From a checkpoint of a small transformer trained on Wikipedia: width 768, learned positions.
Each number is 500 + 40 x the weight over its row's rms, rounded and kept within 0 to 999. Layers, rows and columns count from 0. Numbers have three digits each. The size before them is the row's rms in percent of the matrix's.

# layer 3 MLP down (transposed), 3072x768, rms 0.0183, rows 1978-2011, columns 576-671
098:501471567441552477556495506549430440466450515447598455548510558493501454505524503535436377468500511463493493510512413506431621434520489505547526471573481503530487508482547594622542499494510473486450427509403483464523534573479419473528457444557470500512515560492502469489488576538520454567
093:504510401482497495384538441526441450505542527559456477513541460572501441481438470516547497545559531518568401484492491485541533539514434517473582542452464394482530449463554510538505485511500455480579475492441547532480527489508490473502490505414434543450513524479479491477504552459519440419
092:452514500492578526423462413513508530481459536491499496509581509480478518461494440471538574508452534501575418547455522511442543500519497477476410515455510558553423371499476593506446546459506506580515484503429451416506545516503452467494486561522576566446431538536392466512487559551471486596
119:536448414465560509469501476494510507484476474479461487405483502489594533531509500539481500460569527476476502499478526494488470561496511530527537493431476550485489464476677504494491523621502500462504479522511567502519545490484453531505541451533426535465521534564438458587471481470442493499
099:479551545529574467451489443582495531506464533454512428472512523541452523505442393509522481480476456527506437514499472526476477542437428487454470504488512568477437435475527526480494586491453498514524562500488456552504525531601441519466513558476514486491455546527431469473553451502480475524
104:477460544494513511507536499558470489448527502480484476483479508492454522449478495542490467470523471530472432553463452498509486481553521540464526496553500482501550480477459514503464489547555481561542506557525447464521499529563555520548518551487528514545501510463501488412497573469464462525
087:449520463538446491467466508516535498516551424463510547530476504516469475455461506639438432508505470516424513445561457541507497456464465524524512525478549516553514483513493479469477468440574488490444506502547436506523437488426463492583499505472514462497485472524463551474464508433440545484
110:516502460530503524424524409550540508521512563518539566488545522528460326452459516458549490458548486483473459600476440554504521528476543552522544505509503529461501509510557512535445489518489510535534515521466503432514408443453511456530496462479535522487502450498454469475467472520592472506
120:452418512413544482558450564447524522571429548477485570464522494543415489508491503466499499601493525591561520496530489591481449487435509468497550442507507553471479489482577513483501455455482542437519503449514427494460480540518532532538555594482535448525464524394498526423442487544456470469
102:462498490465416507486513568453495477542534449442412588525545497545460507570428543504548508499406591441489543453516561439496505445492569576493576499443608601487429454506517457572486571539422459549504491442411493429464536488488566525502554490487434531486521534495476410427485505519558442494
102:484506505452552518529457429493448475443528496435536440551563515484475492489540466483470576448442481573493426508504452521517562501469526513488543446501550495554510441521512464571519512495536537519545495463492481436483487474598461443470479509505502479465463511512573471515495462445538475472
103:464455486575573537543459462440521527455484514550529495558492486466510449417511526579496493428441425536472530513518466441510448421492469478485531523563489460528507525520431516480502530474425489535476568512458489491495467422486401463510518451442514498513484510511453486491404503490535508508
091:454502435576446477521441472465511570476443550612501503507489598493455544483522455517516413442490514509526489485549530549451493500532530531552504482497514470538514514482475446543516515559469463500484597403520510489446499557485507482585561474528516442459520518474493553480496455479495507487
110:527546462521436436450450530512446527556486561527470462517517520481488479507554483486471514530495483488501490477493416536469432511422491492442480535518467536488534481530516559448497496473488563516481589439532447439537507503495491622520503597559532505483532566507498530565483452485600466478
090:483440527542457437455538462422515518554477447481453523496471498511486507531456545510522545472446523561509494496437470439520533549546516496529572514477485515447514438578493508499504536444519516439501451462508462461472464540526423521524527499400525544425468528498491425504437478501537549505
096:508483549477530564538493569503466584449510507529464464593497473525511465499454541470501477502507426501492454464521452549486473452540546559540464470492479498528569521465515498514538477545521527519425502454502504486586416514609511527492557454423433532490495465460488451540460563445459520476
102:504536503548475435524488530480534558481490536454476449441497499509440506584484498450501522514499505541460458451508525510455483520450566510569478487433454449496557520514485437473498397499552489499464514470408515537449545482487454475490522521572549498512515421475457521501537492587519500482
097:487485522483435528533453499454521545497473491432507503553483536536510485521496560487468533425548521493494500462514535465446528460503496406522523492510501604544479490388515462419544526477547563465462450489534536441527475502574482483482522482539450483435483454408528560510549540450481478509
107:481463458508511464507428445460485501509466576514500543526471432511522424476474529512479511472503531494475525424501454497455405428522442490520498371567444415516511496440481552537466500506505463482479556544572489450496459506535546385512470525467529532534465526484510478437510486422521491487
088:523512540530466478509505541537522496449452496448443456421506431537552477495468505539437472532518527537493540487487457493462569464496412470503487525461516513447477489464494514487472457504506536541509512551509506477569461483497457542619507444474514550481609582549442465488538424466456472506
103:472460456521553512477434479557471476529479478519490488461464469593510471493464484478568489474497527461563432488502511547577510555538555470366533496554414483402516452562469551474506498462478552502494405522522510490487527561476494517537523571467558475499448526511519481521502517479460462534
087:457560485522506490532543484403476539472536526599502513499536576478439510457566452545432504502479425522524461446518476511474507486483530484524498468503513484562441515504468514459520484518512492545475512535476542461523475440528513574542520502460549508536474543571514523477541456530511488471
116:492499493469444411464504528538527515485549498522476515510470491499498479517480498514430457523469528494502497501506438488504497519429478431487515505545464516492432475488538581540477501452459439502496509476573493402450555490513464483466491511532554522499481549489516437446519472570472449482
105:514515547531502531533533552461530480520553502488538530580519505439524539494515543562442493551485486476482468476478444513487480518532527558494530482486463495580451494476440528532508460522396465554569469502521459433513457525556570503492557377456564528480589524482575490535499455500438552486
096:457521573546520538526523508536546538440527486564498492452558507523523480450544489466460490453520496382536562478490492526534557467596569503548449471502567491519450478549459462432531417523446518494499507526460482440438491554452459533492582601404425466536429477508457502540440584535470490522
099:490506462483558505540543506505522486521519509527428516571542491490491498449489458507521433516550492529432530447511523506455452460543571489529496523509506489414512505524516473511566440472426497480546498544502458550514509455496504500444532503538510474467458463489514487480504496451481460493
101:588465508471503503436513433516490536536457572553542474515453554547469541557515465430494506601487484488529519512561456483525566483490521567472492448497460485493491577461568470586475480441466543501436510498548486445519500517553499383535482490449433480431473521511521449456474525523517478492
099:503491524516507502464504526530519464503452536565487456512499515544493494484494535439527485513580476444456560510498544556469508445457543464513509524446517531522457481466470462504519485479486472469500453509424495502516550531524487512540517510543440432581465510544498502460521429521474547513
099:487425467516528474511499531517486472467541476444484478473562453483524528477477426529428513462490522526497424500466475530533496519579504527494522518518477482573481510491520495560556503547473573496514510427462520543483494506424534494479478527527451528541426538567442504555594573513526422459
092:550515499574412520502523522444474433522492503590496450503496533475501544469465556513481608561490574455564448479516449460486520505534507542494538523524478512465503482535471571495515494557453502519516556498506479459517486533492572513576477515492484502510503578522517457495528502561544530492
095:459565387455426520478457528437494536479473509555435560478451487465463581450444525515451536535550518533461503486486487427451466474512436469458562459505457472522460473502486489475495484543462484535517493507510393474513470544512548486482423549464576504530555522488481588511553491451515488502
105:524514460473442557471530497513461441479499455541493568514429474515480588463563541500494478486551574462489506534504533565469421515477494538512513473494525570470519510545485524531450523490515531463494447507497440520486505464555477533576541486501532541475409500488511488465451514593531515486
089:476549464568486514432449522497407518515548523531500495504472461633520516464529468524537510503460530463521524496380512480487521530466471446536482430465441528439439553561572560448501465504501519515497504505487522483475517437488520541499490460456533482527483486540492483453438443498502578442
113:535451483436443511462547457464472502434462515480479440562462513539592544511536432500451471443505493445469518496512550566492451503546577540559495517470607582480502521488505430467513401543496440504526502447522548483487517483537528464522529498435486616567542470510467452539605501468495481573
# layer 3 MLP up, 3072x768, rms 0.0223, rows 1979-2012, columns 576-671
096:467483433468430576514523430562583503500436548413511452525488499477458499547505537496539425451542466453457529499509480505574509444409536518458513534495485510482530495486593496433483517563566623520466561500505484545481466513456492534555541500514477500520564509528539485481467559532498477469
094:478443510418502465608549500516494484510435502581419534531466517493508506581512487518468461503445472545456535564517526522524480526511457479542533470544509506493549544471473468513446429623441439482493485553562432489450441476537577538549527497510472443504535490508517506482455517452569459420
111:492474514454492483501547446460562528472507499476574452470529501449543482516458509519530467529557445479449431436534536447468551509517538561536549473516484465546528465532487515490518444531552510514483504490413510447506480536442480491420502601521530519569554499579469523475569502508512480505
096:501485492490483462411504537536435504478573508458474504594589478491485530522537496502418503494532502519514504534502500454505514520500527517438456475448442499514485515531559441473501515459495507519515571461497474491510465510492427544515492488489501463541583517554531507518507501478499487535
102:485521524450519438459508508423493492512561491442503488382596524566514539462396566529469439500531458539570462522521497542461497455558499524459494482544498527556449503504492500489517449494446562526544520546465513473482479477512452507460498487518516454359611556487472567388472370490546504445
091:539501500493498468466495544504499526569441497459487515584554512491509427554442453505500484475530517452594410432519568495410500439519580579441488420510479452558405519501512570464570546424453511557490465487434535445501545517544476557485552521535430443486593497506486491574430563478517531422
107:530550474517502481485553433525558493492514519543465513492524485564479506459484465543522532502536509570531487521510488529517490508501528525494616405525515470543543511539501473446457453437459533415487440550487527516408504496479441491570547587487457507461488466515544497569539385528572558513
114:530488450531476520455520426482484519474452510484547401484516477502579530461504557571548487419531527543523485481512545483595486523474427518485496406496487502522467463585541474454512498444522462511472480547400514444521517566485469552487462404455523512441463574529499535416557500492572486453
098:479467531455557491425526482467543537530481503400497539527543524553461546480557442427494478486502525536533450446554455509433482524488504559490532498515465590552477578562510507525467436425524459495487521473479537519509418530450480453485514498445488534475437481488484447496532484506523510506
100:477465449562531566474482450470470557489456488460535455476528488504495507556455490537505499510533399491545519444532528490569548491513523498462545514500498504559506483517552503447547523538469462529498553473503540483491418550435460496590500556447513462486464519536465472506484502515509549477
100:443469482529556528460489487419478479462509551498544523463522383589482459555444556536510517568447475615465506596473527565425533491500527484533570448458530470493510519563484470490469504509481539396524488507442494512490502493503503559621485497515491539480427524532517451544538541520505477410
092:534474489449521508429554512486486492505534456546482520457492484534569511523489522496505449507553502485479512560527514474454521483472450503548488447483483524499432512497536559514537478439561507495515465429458535484495532478551421461473493494507515514514606498465522465561501536536607468502
105:456467492559556480502522455497556522487440470466499508476518467530499449499341519488545502487588466518554446419503535475483494497537425534513524565513462483484526501486550443494520510443480450443405451619492503560441498497415558423538492461441462516486501431489521511465479513497436492522
103:488514407474502447544557513563455494548542507465483451510554417507404471492561495504514548487541518638471537528496446475441474512483472547485509510453516418442461532472482521555513517479533535460479546528535517514528480468498477464561485446553458545481460516527494491509466423490489464442
097:507515451467545562521551438432486529431533529558540570457520509555442479501471456527473486500527491492574442478560467505449485528465487523430554475506509471458514505475526513496496527493527555485505508512550441493494495506484509532459409486520526501407484513534457531529532463487548480475
103:526516505437492517462544473524486500532478452518505554501565502481534484477460547560533549465519562463487556595504484469574525511441515479496480451542485477461579507561467494434520573546485504516507470477544501502531435508444537487532482504495422482484493467457489512517503441541457486411
099:496450481514497494457528521535572514476476572468495513499520483543451569489535507593480481545552499527564459469536524472490528514548496513501539381522441576469550467535527528540542482492581485481544455536487482549470536552484512513560430448519517469508479454531469497552534512555574568443
103:504493494541536551459524564477492549537529508495482529569485502534508501570490567520567489473519455515596488435500509521514482465550583567580526484492493472577441512511563519400574483464510460453466468490506535442419542499509533489514467427500482494483521463429559532521521514495513502579
095:510530497472493509477511525439516506388531537541485454495566445488500471545443486448594570499489485484415404513516498462518525448506494454508457508516452450516485521515438442456482469479510481407517512528551464515471516506511485512534521491526535570446477551457470475556511465499537584477
098:490526537466434482483519525461508514451535596586525480464541503524533508448528501501559461472458491489501510508498526491513564527441489565521457448526511457495505524513410560486531429559455466538459454506395507468509447463542496537430484549453479480453468515467556522531457423488434468440
089:542487461470443551460523446516376442467548490561576568425499462499517472454453451585539444529517525474509438493498498484512554502456512539552546464441514499455471461489516521457533481450537540540565425556522547505483458521519458534539515543567488411490509561523550525538562512525548526476
107:518457518401538512493554447507473485495502494496518466519515465512424532451498502500541425468527546506515531537556466511502496468474447556564537543461469492482520509473505437525423488453554434434555548539506530490468541529549463497499451488576517462496404426477530509568486505526486560519
104:520491444446477471515510480508481514474484470441533536541528476490580498545381502560560495523535517502452465495483537505447521494482505569478516416474470461477508530526496492356496511472489443516485478464481538450521442520496548515563511506540492479546435395399487507555529510656509503519
095:505488482540487475516471544434540479544475438508482539490507451584432477485511469516507477493526599518430543533538488458463505469552497566469504507483478559529445473510531540452442502452463516526502466503472467465421411476520475578478458482487498526453517445491522508503491520510537508466
098:601529472512443484495505455448589513506469452450529521539472498514467490606498478582537569495534410513486519520519508454371516489522508475460569537500514530539489528520502472514516553452517476483573503495448520498533485471508447464519485400545491493504404478544517517395432468534576443482
098:455504436509463572481487487485505503454488553454549507453526526480488517542502498511537493501510449525579528526515463478507509510456549466571478509468470505491437560564501481528537505524500455509554503431453440530500481387451616505551495478517547457494514457601439466535487535489490458550
100:515444453604519482425501488509505528568504607506595497528539430494467462467447558538484471473482544498502505528480520496515547539531508525500506527500490524487473563501466560508508452558573492532427503525507498501577499552503490432437467504519493507406542492452517524478478446486532535419
099:498506530501556509500517479514515535449461551495552523456512505533527519541462604570509490474536529511540497530517509587495523428495519539496440430487559503573521492522536520414519434495487441532475425495466516467446492495427455484499448474494513519525498530485503520460475479498514523527
097:491450469491565479509502480525574540531519554453471519652553442592478471480538481497498433423597440533461532536502562473445481498500489488544456442431497595519465613501598385518478505483524464495437430513485533523491460480509447537439543412568462567501550422474501542507507480473461522520
094:516515423539580411523510458438519462474557535473530499512604472469495478503395509457605504458511455454523564518514458462550525465470501583427556467449460555531490534521581448511501478518490517445462532528560495507537493547550476555466502485544489461484552466452467549475481442457479540458
104:487444500381459545453562509477526560445453495536447481531492423479517479525486474514568497455542453502536470443527446481517505496484491517501496506434507457527495505519447499485485546443492493426510496496468622564509458513511440444486401534495533487488427511467495451443537519515504451492
100:484502461461427499477543488507488579523446520541496432513534488500484494492476559541601506448522441559542469521472493501537480461543500512546448503501511438561518488557524420517579479423529538467484468547482491491506546495432509574482487489572510544523599499431444515459549528549592427467
108:533485537528530421499477430498445489485503498483501428510557500495539480463509512500545552541473538502473476562517416497533491485484438516461481462478504498599513528539574542474528452496523420572572520511531459445450483440608467461551471536505514506539495534570542514510508452466600476461
098:453480478518382459540571482489551574479425480514500530455497540525466479515483512557474506437509465491460485441520456535472509476524495525542594536499483429551474468464466511408437581536486550534524493521548570452513474463477503467556477548569472504442515461496509507448402591468544507522